config.yaml
num_hidden_layers: 12
intermediate_size: 1280
hidden_act: "tanh_gelu"
qk_norm: false
attn_scale: 0.177
dataset: "wikipedia_en"
Each number is 200 + 20 x the weight over its row's rms, rounded and kept within 0 to 999. Layers, rows and columns count from 0. The size before them is the row's rms in percent of the matrix's.

# layer 9 MLP up, 1280x320, rms 0.102, rows 763-806, columns 240-319
104,202,209,200,190,201,207,200,168,212,208,167,195,215,190,200,236,173,195,197,183,179,200,208,200,146,187,194,222,182,223,207,200,204,182,184,175,209,199,199,230,212,202,213,236,223,156,200,204,187,203,151,184,223,206,188,184,202,206,186,182,225,230,188,180,155,206,217,247,185,205,169,179,197,182,178,221,170,230,224,193
095,221,205,196,195,201,189,174,196,200,219,209,170,187,225,235,173,194,207,184,199,166,198,164,198,180,190,240,198,171,263,193,158,189,190,231,194,187,232,176,170,202,216,165,197,191,213,222,228,215,214,197,184,202,232,155,206,212,201,196,188,211,211,189,167,217,189,193,218,167,214,200,201,220,195,193,221,203,220,210,175
101,217,195,237,214,195,208,220,208,201,210,199,224,164,198,242,218,238,199,204,197,192,158,194,234,224,191,190,169,261,194,230,229,191,153,185,200,229,202,263,209,190,201,218,203,213,210,212,205,201,190,205,200,183,185,207,188,180,163,223,213,190,188,191,191,185,197,210,221,177,226,202,161,181,178,203,200,210,215,214,179
112,209,197,226,197,190,191,210,186,173,217,186,199,181,227,189,193,213,203,194,178,217,233,209,191,201,192,201,191,184,196,205,122,180,163,202,188,201,189,201,183,199,165,206,202,203,221,173,215,186,201,196,218,196,179,172,134,188,204,194,188,209,213,185,205,202,196,224,186,206,207,194,193,161,153,211,192,178,165,176,210
107,217,193,212,213,231,196,207,174,192,195,197,182,208,238,227,164,195,208,222,217,211,241,199,227,214,209,206,202,212,185,206,239,179,194,174,229,203,230,181,225,226,194,200,206,181,233,184,207,222,185,199,213,196,215,175,205,171,216,183,192,176,200,169,183,186,221,218,143,195,197,210,153,210,204,176,146,211,200,206,197
095,212,198,152,187,153,176,209,174,215,219,211,213,191,188,231,260,202,176,189,189,205,192,215,200,171,194,202,193,201,184,184,254,202,158,188,236,193,235,195,190,212,207,185,196,213,196,178,178,226,205,174,187,188,197,215,176,223,207,217,178,185,208,198,209,197,210,206,196,218,204,210,154,178,203,191,191,205,212,194,197
094,220,194,204,193,213,187,204,168,196,219,226,199,205,216,233,163,196,212,221,181,225,195,205,204,199,192,195,195,179,214,211,205,157,176,183,189,169,208,193,193,183,201,183,169,190,187,215,220,227,201,223,175,193,195,202,152,202,205,191,188,199,218,233,204,222,200,199,207,206,224,185,179,188,176,243,195,226,196,229,206
101,190,226,203,229,202,194,199,193,183,206,214,218,203,200,190,163,218,255,208,182,206,151,221,208,194,217,222,169,219,189,193,237,200,204,198,209,201,218,187,215,204,178,178,197,185,211,176,211,205,203,213,194,212,196,228,204,186,167,225,210,157,196,167,224,188,243,157,178,227,189,202,186,178,243,216,220,232,198,219,189
100,229,199,162,213,208,150,201,208,191,240,174,251,175,188,192,183,201,224,215,208,190,225,204,202,207,190,235,187,198,201,199,221,219,180,191,202,194,187,177,182,204,172,169,197,173,189,227,214,180,146,213,195,208,223,180,224,203,220,190,216,224,196,209,215,188,189,195,169,233,215,251,234,194,187,203,193,191,190,195,184
098,174,188,194,204,197,201,208,209,177,176,214,162,231,207,196,207,176,182,183,203,198,178,213,198,192,207,238,216,161,181,201,224,179,232,194,190,191,196,190,204,209,181,216,177,173,200,179,195,209,256,178,225,216,211,182,169,189,191,202,190,231,206,167,180,192,201,190,152,207,206,246,160,195,172,219,196,191,209,190,218
097,190,200,208,185,218,171,193,206,199,211,194,225,164,194,209,211,178,203,200,198,186,193,228,178,202,194,218,203,216,214,204,209,199,206,214,173,207,199,217,177,208,191,224,236,221,203,206,199,230,249,183,207,166,216,223,185,204,224,193,204,184,204,218,184,178,159,210,172,200,217,208,196,156,175,189,208,200,185,212,206
103,220,215,197,186,205,225,189,166,206,201,212,196,187,225,208,216,209,195,208,217,197,192,198,193,204,210,217,228,213,177,198,224,167,220,201,189,179,160,201,212,155,227,192,208,217,181,196,217,148,205,213,231,166,214,179,205,201,169,187,183,215,189,208,247,216,203,231,196,199,219,210,206,186,190,184,170,236,177,192,181
103,201,214,237,223,212,235,225,204,218,208,214,211,172,207,199,201,213,199,180,225,226,204,212,234,195,219,175,223,195,215,218,192,203,224,184,233,201,193,200,178,257,214,226,207,187,189,165,227,189,202,231,171,224,204,184,226,192,175,272,181,204,214,224,205,185,204,179,207,212,176,190,192,148,194,214,197,180,173,194,202
106,178,185,179,188,212,200,164,221,204,193,210,214,216,229,195,185,206,174,184,171,197,206,213,190,174,183,216,208,188,239,221,243,207,200,202,202,191,166,147,193,217,193,176,194,221,163,206,199,220,198,184,196,227,196,211,198,173,199,182,191,214,191,177,211,179,208,242,178,177,190,203,195,204,215,219,169,188,190,197,196
101,178,184,195,211,222,189,191,192,199,211,204,204,198,195,181,172,190,181,195,177,216,202,206,162,208,175,200,210,215,213,183,226,198,190,215,182,218,243,225,206,228,195,191,199,222,203,191,206,238,205,170,224,205,210,233,186,177,223,201,207,228,176,208,225,194,202,186,201,199,174,175,205,215,184,208,240,241,227,191,207
098,198,181,202,204,214,200,152,177,204,217,224,205,168,193,233,220,169,186,158,160,196,180,203,220,212,198,195,211,199,186,201,170,227,182,234,208,191,181,232,193,200,192,233,202,183,178,200,208,225,208,199,190,184,166,211,187,209,196,228,225,164,208,236,195,194,209,233,210,207,187,203,179,218,163,186,188,218,204,185,230
100,231,218,235,173,229,240,203,210,197,194,217,181,183,227,186,154,246,172,216,210,174,225,194,219,196,184,215,189,238,199,169,230,216,216,201,205,208,200,145,229,196,211,192,235,217,240,180,179,189,233,166,180,218,222,194,194,185,188,196,217,207,225,219,229,210,163,205,186,187,189,204,193,184,188,191,213,196,204,221,193
107,198,218,201,243,187,223,179,216,166,192,206,222,177,199,207,207,220,197,223,213,204,204,176,216,196,180,184,171,221,196,201,180,174,192,205,211,187,223,201,228,183,200,191,242,186,205,217,196,199,237,171,196,237,208,198,208,218,184,223,155,218,188,178,226,243,171,152,203,209,201,184,182,209,166,211,230,214,174,218,200
099,174,194,217,187,228,211,201,222,186,225,158,264,245,218,215,227,192,223,188,214,189,180,205,228,202,180,190,217,193,213,202,206,212,191,200,170,214,181,237,223,203,222,189,186,209,216,195,232,185,205,203,191,202,179,203,209,182,215,215,225,153,248,196,182,197,192,189,188,193,237,209,216,237,232,170,214,198,167,183,210
099,184,185,218,164,189,192,242,203,191,255,220,206,190,184,214,181,182,186,214,224,182,187,229,161,192,194,202,214,218,197,227,204,169,192,199,143,178,208,189,195,193,203,212,211,162,211,194,201,190,210,189,180,208,188,184,203,208,215,236,175,183,205,190,188,208,219,207,187,187,156,200,197,211,211,186,216,182,186,174,242
094,236,191,180,219,189,209,177,215,190,224,196,189,217,231,196,210,232,221,254,207,197,196,223,212,207,179,204,179,211,188,210,234,194,191,200,183,187,211,221,178,233,221,200,228,157,211,166,204,216,190,198,236,217,187,164,259,189,190,172,195,205,221,221,186,228,190,190,233,204,210,161,204,178,247,180,191,187,241,209,203
095,209,229,170,207,200,232,191,231,189,176,198,198,194,227,217,193,202,176,168,196,180,191,210,195,184,209,202,211,204,190,208,182,189,185,228,175,190,237,170,206,197,155,217,172,201,192,189,173,162,225,227,192,213,219,229,211,240,203,172,198,177,185,206,219,187,198,174,205,182,180,219,207,217,179,185,188,203,238,205,220
097,203,216,192,205,183,184,180,202,179,191,206,175,205,180,180,163,189,184,178,185,199,204,174,172,167,193,218,198,215,196,225,191,147,199,216,194,218,207,156,188,177,218,229,196,200,204,192,229,234,202,204,176,219,168,206,211,209,212,207,217,185,187,200,216,200,212,180,208,219,168,201,221,236,163,229,221,228,185,209,254
099,183,170,215,214,164,210,196,239,262,164,229,197,225,198,220,194,188,201,183,236,188,210,186,179,191,175,216,209,207,192,211,187,210,199,198,226,188,203,190,161,165,189,208,216,201,227,188,189,199,209,214,218,215,224,194,220,191,207,167,207,218,230,207,209,154,198,201,184,198,209,204,200,202,185,179,215,191,228,204,178
104,197,208,196,182,225,173,222,215,208,187,206,210,202,184,214,189,188,189,188,218,184,195,182,245,174,180,195,175,221,226,165,205,210,176,185,191,196,213,211,204,227,225,192,236,188,232,175,206,217,230,222,205,224,178,202,181,194,199,182,225,199,240,220,211,205,239,185,219,170,195,190,182,204,182,184,229,173,219,196,199
100,157,171,191,182,221,194,182,223,216,193,178,221,180,205,220,180,189,193,218,231,187,224,211,200,226,135,213,238,234,185,199,174,196,229,179,203,188,165,234,211,190,165,206,180,197,193,201,195,213,182,170,170,197,199,185,211,213,180,212,217,232,190,189,173,217,194,208,162,182,184,203,192,193,184,181,197,224,193,215,180
094,186,223,149,180,173,176,183,148,203,184,178,200,207,182,214,204,212,198,183,207,181,199,211,205,196,194,223,195,224,180,191,194,189,186,184,225,184,200,259,179,197,219,213,203,184,192,205,202,227,178,227,205,199,222,217,181,203,240,209,211,213,226,208,188,214,195,200,210,200,184,237,190,190,234,200,225,198,165,148,223
103,219,189,204,225,258,210,182,212,214,213,217,241,225,171,218,179,207,194,197,185,213,202,231,201,183,203,174,186,177,193,161,224,207,187,187,196,198,224,207,187,220,215,208,188,237,218,222,209,189,227,195,238,180,203,216,193,211,215,173,205,201,194,211,183,255,211,230,193,193,203,198,182,212,193,179,200,194,218,222,213
102,201,213,171,208,262,190,221,208,194,205,192,198,194,197,217,208,201,175,194,239,180,229,204,198,220,229,202,217,222,197,203,173,217,229,201,186,172,148,183,198,155,230,196,164,181,197,192,194,211,209,203,192,182,212,156,186,229,226,194,177,159,196,199,152,163,197,220,204,217,198,232,193,202,218,193,161,202,199,208,194
114,196,213,197,186,164,197,224,213,204,219,210,234,183,238,197,188,218,184,171,194,186,171,214,186,192,187,209,217,203,229,170,165,178,195,215,181,182,196,224,218,188,230,225,202,193,181,210,202,202,214,192,179,175,201,188,183,160,231,240,221,190,202,217,207,197,172,224,192,194,230,198,183,187,233,193,187,200,173,208,246
103,176,187,243,172,161,160,179,219,212,187,188,196,172,200,203,202,221,193,182,190,218,185,193,203,226,165,216,185,224,175,197,189,215,183,197,204,184,183,196,208,196,219,198,207,186,206,201,209,182,189,217,175,147,195,208,183,206,220,196,229,208,177,167,212,209,186,172,194,241,215,182,221,192,193,184,205,204,159,190,179
101,212,178,218,194,219,230,204,197,176,228,197,201,195,175,217,201,236,215,205,207,206,192,194,228,229,202,193,165,214,166,188,211,189,221,199,187,157,183,232,190,223,194,212,215,221,205,195,194,168,213,211,220,209,205,229,179,165,183,162,211,197,180,202,198,198,166,169,215,229,224,221,209,193,186,205,220,174,209,193,174
097,216,203,177,221,162,234,181,206,238,187,163,164,194,187,194,200,199,185,181,180,167,189,171,210,150,206,233,212,190,190,193,191,199,219,193,211,197,216,231,225,236,244,202,210,181,169,224,203,196,202,150,202,223,204,209,203,219,211,250,220,162,180,183,209,197,156,172,225,201,188,209,218,223,191,218,187,204,190,173,192
105,213,184,222,179,236,197,223,177,216,222,222,218,197,218,186,201,171,139,207,163,205,227,229,194,180,181,222,177,217,198,195,175,186,209,226,185,209,198,199,184,187,242,159,202,217,184,183,215,257,167,246,245,184,180,177,176,211,211,189,197,232,180,177,182,202,201,209,220,181,215,219,224,193,186,200,217,214,179,212,174
102,205,201,217,200,185,197,218,193,184,231,199,198,164,199,197,217,199,191,202,160,219,174,186,219,174,200,197,213,194,231,209,146,173,211,181,226,233,218,176,193,219,165,195,234,195,192,197,168,214,206,184,159,175,209,183,162,223,189,213,194,173,220,210,181,170,197,208,189,185,173,178,157,226,202,193,218,226,200,158,185
093,177,202,192,222,206,208,202,210,221,203,217,227,228,192,213,218,197,215,212,185,232,163,200,215,195,215,183,179,217,179,227,218,187,225,227,177,234,218,187,186,206,205,185,183,211,226,197,238,247,153,222,189,202,172,173,218,179,204,220,215,237,207,151,200,202,229,229,220,199,218,238,209,221,210,181,186,233,197,191,210
097,202,214,176,172,186,227,173,232,174,213,219,237,199,199,219,194,212,207,203,152,160,175,175,194,217,188,212,235,233,203,212,154,195,203,216,171,196,200,198,184,202,191,214,174,177,206,203,170,189,224,201,208,167,210,161,200,206,221,174,228,195,231,207,212,174,236,160,225,222,182,191,180,199,176,197,191,170,183,213,175
098,192,168,252,197,193,233,211,217,200,206,239,237,189,172,198,223,178,197,224,209,240,209,208,188,186,197,194,243,228,215,204,223,224,215,176,212,180,210,184,186,157,216,185,165,206,207,182,188,216,181,204,205,186,186,181,215,219,199,211,186,192,168,205,187,210,177,226,225,202,190,201,187,195,166,243,195,237,215,183,175
100,202,179,213,182,226,174,154,176,230,236,173,203,185,242,194,171,190,186,210,165,174,154,211,183,211,195,184,197,188,200,209,216,169,165,138,174,187,217,182,204,210,183,228,191,176,229,185,202,199,180,215,206,184,179,195,208,201,208,221,173,178,231,207,202,213,214,176,197,192,199,209,216,204,211,242,205,226,172,224,221
101,194,204,203,188,218,228,180,225,230,167,213,231,201,232,197,197,210,188,249,195,175,206,133,188,172,175,194,191,220,211,222,187,188,213,206,217,192,250,175,196,188,151,182,184,220,184,184,177,177,210,200,186,196,229,204,244,190,195,199,190,165,185,208,178,225,207,166,231,205,189,202,178,150,198,196,207,186,199,192,167
102,222,196,250,233,190,206,251,222,201,235,202,182,183,230,199,186,236,171,202,196,160,209,186,208,211,171,205,197,237,198,200,227,260,198,173,209,217,219,173,180,246,208,214,210,189,154,229,228,226,197,184,209,201,202,220,191,170,207,198,191,207,206,240,172,207,204,242,193,188,207,199,184,204,170,208,175,211,190,167,177
104,168,177,183,180,182,196,208,214,226,194,202,205,176,185,211,185,213,145,208,221,192,205,166,235,191,178,226,231,212,214,201,231,187,191,203,183,212,215,201,202,198,200,204,204,255,218,257,215,173,181,216,189,189,222,207,205,159,238,200,208,192,166,177,172,205,173,212,209,197,187,229,229,189,208,208,184,210,212,170,201
100,177,201,195,197,171,215,203,197,212,230,230,203,194,209,209,206,212,174,187,215,188,199,186,196,248,193,206,175,201,188,185,220,193,216,167,185,166,207,198,197,183,219,218,185,208,228,204,235,255,213,192,199,223,153,196,188,246,212,206,214,211,159,187,214,201,221,217,169,211,195,223,215,174,187,240,221,219,194,216,208
098,219,190,207,171,154,224,200,180,190,223,195,201,187,223,203,197,229,173,210,193,223,188,198,183,270,211,197,248,209,176,180,205,206,181,156,236,189,227,173,233,199,191,182,203,185,196,221,174,152,225,212,189,209,210,207,240,170,158,208,197,181,221,198,211,197,211,161,229,210,211,172,206,213,168,175,201,176,171,202,217
# layer 9 MLP down (transposed), 1280x320, rms 0.112, rows 763-806, columns 240-319
104,187,200,221,203,194,219,206,178,226,199,184,176,256,202,181,183,220,175,170,176,209,184,192,187,182,199,192,206,275,217,197,208,179,149,222,189,185,195,194,214,205,233,194,204,218,207,181,198,192,224,230,171,189,203,206,217,207,177,177,200,193,151,226,181,196,205,209,220,181,214,183,197,208,176,237,202,186,167,188,206
091,178,223,182,203,202,174,183,201,219,224,221,225,191,177,164,188,257,162,218,203,200,181,216,215,217,206,177,217,241,204,189,217,208,186,180,185,230,194,162,172,208,222,195,209,199,224,222,198,202,205,190,218,204,213,233,185,191,211,199,195,195,198,205,209,184,213,201,190,196,175,211,189,202,204,222,183,209,199,210,213
096,199,176,180,178,224,208,220,176,163,192,206,199,205,234,211,187,185,192,193,206,248,201,234,205,184,201,195,188,221,193,185,174,209,190,242,189,227,218,223,237,156,201,204,189,194,167,158,215,220,222,199,192,182,200,197,198,194,223,201,221,175,211,190,190,196,218,203,228,208,246,208,196,175,185,181,168,207,175,172,186
095,218,199,223,172,173,192,184,214,205,169,205,218,189,201,221,232,208,207,233,200,230,190,228,216,215,203,183,218,195,227,168,180,207,211,186,180,187,198,172,224,207,194,188,171,221,197,169,176,174,169,158,207,174,217,194,215,250,201,199,202,204,170,233,189,203,187,187,174,206,217,192,211,204,210,188,183,207,207,201,145
109,191,210,197,211,209,230,209,192,176,194,227,217,218,212,211,222,160,238,162,229,197,179,198,190,192,218,165,220,222,193,204,222,187,184,219,188,215,206,187,209,220,195,224,223,224,196,229,180,197,181,197,247,230,201,187,200,208,191,171,176,223,207,237,211,170,216,178,188,174,198,220,211,195,194,215,187,217,210,179,214
094,189,189,208,190,240,230,206,177,203,166,176,205,201,201,205,187,194,215,174,186,186,170,227,197,205,200,215,220,195,257,206,177,206,203,216,167,191,201,206,188,170,213,213,229,170,196,212,216,208,193,215,237,178,215,204,221,182,223,180,215,210,207,202,178,203,216,200,204,186,195,214,222,242,176,203,221,223,189,214,206
100,211,205,218,229,188,201,213,234,217,158,196,192,218,221,190,203,207,212,167,191,212,204,185,207,206,207,203,219,233,183,211,176,234,200,193,190,196,207,180,190,220,193,189,209,181,202,189,225,179,210,228,178,214,146,173,226,222,241,174,220,186,191,176,220,201,194,206,211,172,242,212,226,141,181,216,202,176,188,180,212
109,214,181,217,208,191,166,186,171,198,212,244,178,176,180,182,244,205,194,192,195,186,215,204,175,203,207,229,204,194,222,170,191,221,186,192,221,179,205,203,207,201,197,172,180,223,195,161,218,203,182,209,227,196,216,197,170,164,206,214,201,185,191,218,161,195,210,169,174,219,205,198,186,185,235,199,210,210,212,225,199
098,197,204,211,183,201,218,185,203,221,197,203,184,213,201,197,199,218,209,207,207,200,211,178,226,174,220,168,206,161,182,192,178,200,187,212,174,203,224,230,172,225,200,189,207,163,187,188,217,180,198,193,192,203,178,168,217,200,191,180,194,204,210,210,207,204,234,203,214,170,182,196,168,166,198,191,191,212,205,211,199
102,167,208,191,213,201,178,211,213,187,170,235,197,201,191,205,159,147,212,202,234,212,219,197,170,173,207,159,197,250,214,209,175,202,217,195,227,199,233,159,187,217,193,181,243,204,186,180,195,230,229,181,191,230,202,220,212,205,218,221,194,168,199,167,189,207,189,177,196,236,238,189,225,206,220,181,204,182,191,192,195
099,210,215,174,208,203,183,186,205,199,225,225,232,173,185,193,161,180,217,218,191,208,171,161,196,189,203,230,208,230,206,180,183,171,198,181,197,205,175,192,132,211,191,218,198,199,195,208,185,187,173,183,185,203,181,154,230,174,186,199,219,206,243,207,233,199,199,188,234,191,188,224,227,157,188,204,229,233,210,186,187
101,201,206,215,227,225,201,195,148,196,204,173,194,239,199,203,201,189,215,271,195,250,242,228,223,195,219,185,193,197,191,186,242,202,161,188,186,218,183,213,230,198,200,188,193,186,202,179,165,219,212,164,178,177,194,193,184,182,192,197,175,197,214,166,210,193,189,207,205,196,189,179,198,155,190,228,180,207,188,196,196
102,206,201,206,197,210,157,174,196,183,203,205,209,192,157,216,185,203,212,190,201,195,187,207,202,198,193,200,194,213,199,225,194,240,190,175,221,198,171,208,273,204,188,225,165,226,222,172,222,185,188,204,235,190,207,178,227,230,206,194,196,209,221,214,190,186,220,216,200,211,147,234,205,207,194,240,213,223,179,187,186
110,225,210,226,185,226,195,215,227,211,213,173,162,210,222,176,181,223,222,190,215,181,211,218,172,227,208,206,208,189,167,160,209,217,197,177,205,244,257,193,225,236,169,240,198,175,197,220,219,171,242,200,216,165,182,184,172,207,197,183,227,211,191,222,231,193,215,183,225,175,195,204,200,200,220,188,208,186,215,218,188
094,198,194,195,203,185,210,180,211,155,194,200,185,179,158,204,223,211,188,207,199,203,206,156,211,231,197,242,155,201,212,221,182,174,218,177,197,214,168,206,188,234,176,189,196,168,167,198,178,202,181,192,176,206,185,200,174,241,184,199,208,190,215,191,175,199,214,198,212,174,229,212,245,215,175,157,203,203,179,180,186
099,212,203,228,203,184,178,190,213,192,222,187,202,189,211,188,192,223,211,214,172,223,206,207,177,138,188,208,223,193,216,196,209,171,178,233,216,190,219,218,192,183,231,201,216,201,216,187,163,220,199,194,193,166,250,230,166,200,194,228,189,217,190,194,198,208,209,194,199,209,175,195,221,209,222,230,193,194,142,178,171
098,213,218,223,207,181,213,191,215,211,230,220,220,177,194,244,183,161,206,199,205,166,188,204,186,188,198,198,189,210,193,205,230,186,194,226,217,217,181,218,190,209,203,198,159,193,165,241,219,204,205,233,211,221,194,212,226,218,222,201,180,213,246,209,187,184,210,195,198,202,193,191,196,193,204,191,202,228,161,181,147
120,219,182,184,185,192,234,197,185,226,170,223,155,198,234,189,176,238,182,196,219,162,195,201,208,240,167,185,179,181,233,163,197,176,210,156,197,197,211,200,208,176,231,211,219,191,186,200,166,200,229,191,207,214,201,221,213,199,208,247,160,234,225,197,185,226,207,172,192,170,204,233,160,164,210,224,201,224,208,189,228
099,190,169,198,190,216,165,178,191,206,237,199,224,163,173,189,176,204,223,179,178,208,208,208,210,171,219,198,205,196,222,196,210,195,192,248,209,231,206,200,212,212,187,161,208,225,206,230,194,208,187,190,174,216,192,200,227,197,199,195,182,205,177,221,220,220,158,235,185,221,178,196,220,214,200,200,202,229,210,216,187
095,182,164,208,209,194,199,193,201,204,191,212,205,171,234,192,201,207,198,216,210,220,235,194,230,177,203,193,226,178,176,184,203,195,186,206,206,210,210,193,200,188,205,159,194,206,211,198,177,176,187,226,170,199,195,190,240,177,263,181,185,191,196,227,256,160,211,196,213,176,193,211,187,215,179,189,197,211,185,184,187
095,195,212,195,208,255,189,197,161,218,190,171,188,238,191,193,190,167,189,191,242,219,189,200,188,213,188,155,218,165,212,204,229,222,195,199,212,194,166,233,130,169,187,218,176,223,174,219,180,192,207,212,190,173,227,203,177,179,204,212,162,202,194,183,201,196,206,208,190,178,222,220,231,197,166,187,197,196,162,215,220
098,221,187,188,205,175,193,188,207,166,200,204,183,231,201,206,203,224,182,201,204,170,170,200,217,177,180,201,215,208,174,187,189,229,217,217,200,180,178,213,220,202,233,181,242,189,222,165,226,224,167,187,180,179,212,171,181,215,229,185,172,167,228,172,192,190,212,211,226,176,183,208,160,209,198,206,169,216,216,181,181
100,209,213,224,183,183,208,226,198,203,174,147,229,175,209,216,236,199,218,183,196,189,212,197,210,162,248,213,244,188,192,194,192,164,184,234,171,197,203,205,157,174,216,177,182,186,212,179,205,222,225,178,185,196,215,205,216,217,190,161,219,175,202,207,172,183,142,223,196,180,210,236,183,211,208,190,170,165,211,194,189
096,180,195,223,211,213,226,193,190,203,224,187,189,221,187,212,232,170,180,168,190,195,176,198,196,185,194,165,190,165,197,228,196,185,220,209,228,174,173,167,172,217,222,214,209,222,216,197,255,191,222,177,148,194,221,183,186,185,220,185,229,182,208,174,229,190,209,184,215,188,211,216,212,197,207,203,209,183,212,228,172
093,219,217,203,225,217,221,194,176,193,174,218,214,158,230,177,206,187,198,170,215,189,216,212,187,240,228,232,185,187,194,213,201,235,171,212,213,192,200,191,239,195,201,216,190,229,203,177,229,249,168,213,238,192,209,199,211,153,228,176,187,211,228,179,235,177,191,181,197,181,215,225,217,204,190,189,205,189,194,185,190
103,238,240,199,210,183,203,211,227,175,206,243,218,215,201,206,181,216,212,226,149,211,225,175,214,146,213,190,192,179,239,214,179,184,216,197,247,215,202,142,187,224,162,177,210,206,190,214,195,236,212,223,211,203,191,175,182,212,164,223,209,206,233,198,210,189,222,209,209,208,160,201,204,178,198,229,168,192,215,230,196
092,167,203,207,258,170,214,165,223,210,196,203,213,201,193,207,222,222,229,218,201,218,232,200,221,185,188,199,237,195,215,185,197,164,226,206,204,186,224,161,233,200,260,203,177,177,238,206,194,183,203,200,173,175,214,195,222,181,173,199,185,176,202,175,179,208,198,171,183,168,198,232,179,216,186,205,184,198,191,205,167
104,206,218,202,250,200,187,210,217,199,185,232,190,193,191,179,232,194,161,153,172,214,234,216,187,210,203,169,210,175,196,200,219,228,190,210,174,209,219,198,265,197,192,205,200,183,196,176,205,189,187,196,196,236,198,228,200,206,214,193,204,206,223,183,209,200,148,206,188,165,203,201,203,236,185,200,196,186,211,207,215
101,186,244,193,235,178,185,232,174,183,174,199,225,204,210,203,243,211,182,190,176,186,227,183,232,186,196,170,220,201,185,239,176,199,213,203,220,181,216,226,196,228,225,214,216,182,221,219,184,256,197,183,209,195,212,231,193,202,178,210,179,208,154,230,200,177,207,184,190,180,199,170,195,187,220,179,194,198,200,197,187
111,204,177,252,170,219,189,216,241,209,190,191,182,159,199,192,205,213,179,196,210,185,205,206,228,214,184,219,183,179,172,182,197,193,201,188,203,182,217,174,213,199,188,191,178,210,197,232,248,215,196,202,214,196,189,212,191,223,217,198,218,193,194,187,187,217,200,224,195,183,212,195,223,223,184,176,216,186,180,224,172
108,191,211,188,214,193,229,217,216,213,191,219,164,229,181,191,243,195,226,207,174,185,203,179,214,189,190,198,205,157,206,191,203,224,165,205,189,171,240,215,227,229,178,212,217,161,200,176,212,197,209,210,226,199,157,195,212,184,181,186,235,169,230,156,189,173,207,189,181,205,198,231,199,193,209,183,214,173,165,199,189
099,221,206,168,227,183,161,205,215,178,182,174,190,161,209,178,220,241,258,228,191,189,219,220,195,164,191,217,210,207,219,221,174,221,197,212,183,193,172,215,205,172,221,180,198,198,202,223,174,247,185,220,189,219,200,170,219,202,198,227,190,171,239,199,199,212,175,230,184,185,209,207,185,195,192,210,230,223,190,213,206
101,224,217,205,196,184,176,209,211,188,234,183,201,210,173,216,189,173,176,234,218,219,151,199,205,209,201,212,168,233,202,165,211,226,179,217,212,220,193,199,181,182,197,203,227,198,175,182,201,213,219,191,185,175,239,176,175,187,197,178,174,213,161,234,205,218,202,206,232,216,226,206,211,233,219,217,211,194,213,194,194
105,195,240,186,193,190,200,200,211,175,170,185,169,187,149,191,180,220,212,209,209,158,211,246,168,186,222,193,220,199,172,195,225,217,193,197,182,225,201,214,168,192,218,209,236,231,200,229,199,169,206,213,194,200,213,208,190,182,215,228,202,202,209,211,205,207,176,179,200,184,196,212,184,187,187,236,219,162,144,210,237
098,227,205,218,190,231,187,202,214,240,227,153,208,215,173,202,176,174,199,205,198,175,234,214,182,211,192,174,226,164,179,182,207,213,211,240,218,202,219,205,186,227,203,180,166,174,190,196,162,184,223,205,178,197,209,195,213,204,180,187,165,246,199,190,197,181,195,205,212,203,215,188,207,176,212,195,182,213,177,201,202
105,195,230,190,212,187,227,220,216,206,231,231,219,197,229,165,181,188,205,204,199,207,236,226,213,168,186,187,212,213,197,203,211,176,159,197,143,157,169,231,165,236,190,202,176,167,190,203,221,187,183,200,187,206,201,216,230,171,201,172,207,173,213,187,216,193,198,211,197,212,175,214,204,184,195,144,150,208,190,191,198
086,211,165,180,217,213,196,196,209,197,208,229,169,211,224,194,199,189,215,195,215,159,213,224,194,216,206,184,194,177,197,202,226,213,210,216,206,209,195,193,202,228,186,216,196,196,212,197,203,171,184,221,203,185,201,230,217,206,191,222,189,191,175,186,190,181,192,215,203,177,197,185,176,207,211,196,226,217,205,196,234
093,176,164,188,257,247,193,211,194,176,207,194,194,186,161,189,221,231,188,198,217,186,211,167,216,216,201,198,213,162,185,181,193,178,199,195,226,196,213,178,205,196,215,230,222,193,208,209,196,228,229,215,178,176,166,202,240,179,221,208,211,216,226,197,235,230,192,188,205,173,170,233,199,179,209,185,143,180,161,223,195
100,193,188,199,201,198,168,205,182,163,229,211,164,206,204,201,198,204,193,186,205,201,187,198,171,195,217,194,176,208,180,227,179,214,208,190,197,196,222,196,179,234,204,227,210,194,184,193,192,198,204,183,205,194,166,203,180,199,219,206,194,164,187,195,189,207,169,209,221,185,191,222,214,213,178,226,190,224,171,192,222
100,159,174,186,237,218,196,223,226,208,191,206,190,224,186,249,190,194,218,206,170,180,226,199,202,216,207,210,206,203,213,173,202,205,205,203,215,178,186,210,168,188,185,206,176,223,211,230,183,207,191,218,201,178,179,210,202,189,203,205,170,193,203,174,194,190,209,199,170,214,221,196,182,224,199,222,153,209,223,225,177
101,188,215,171,157,203,218,193,228,196,224,199,173,198,197,184,204,218,220,208,187,202,171,191,174,187,236,208,186,193,191,189,229,201,223,233,193,187,206,194,223,190,195,206,204,194,144,175,192,225,167,182,191,219,174,197,173,226,197,191,170,167,209,212,234,166,212,206,192,198,195,194,170,209,195,206,189,202,214,246,213
104,207,214,211,210,190,192,187,188,195,222,196,205,224,202,167,209,204,197,191,157,216,233,199,190,217,197,232,198,202,218,187,186,197,189,204,200,223,209,199,200,176,213,202,221,172,223,224,204,223,209,206,188,160,201,204,191,237,211,183,206,194,222,202,179,189,172,186,201,176,204,212,195,192,204,219,191,206,174,238,192
100,191,201,222,223,203,202,252,217,224,193,202,215,170,200,222,150,174,212,190,175,179,230,203,176,205,223,219,165,197,207,236,226,163,190,193,205,201,193,207,197,204,207,199,227,189,208,192,195,210,218,175,196,197,204,182,218,174,194,212,230,249,194,214,186,212,179,204,189,163,219,175,228,202,193,215,169,216,192,196,203
097,210,194,188,195,225,164,192,216,186,184,221,174,211,225,188,181,181,211,206,204,192,180,180,228,196,219,217,213,193,208,225,185,207,185,185,185,246,201,221,220,212,210,215,225,201,214,142,158,222,190,166,197,205,198,204,170,239,187,211,205,201,206,204,212,198,202,210,205,194,185,197,210,226,224,243,203,191,171,160,190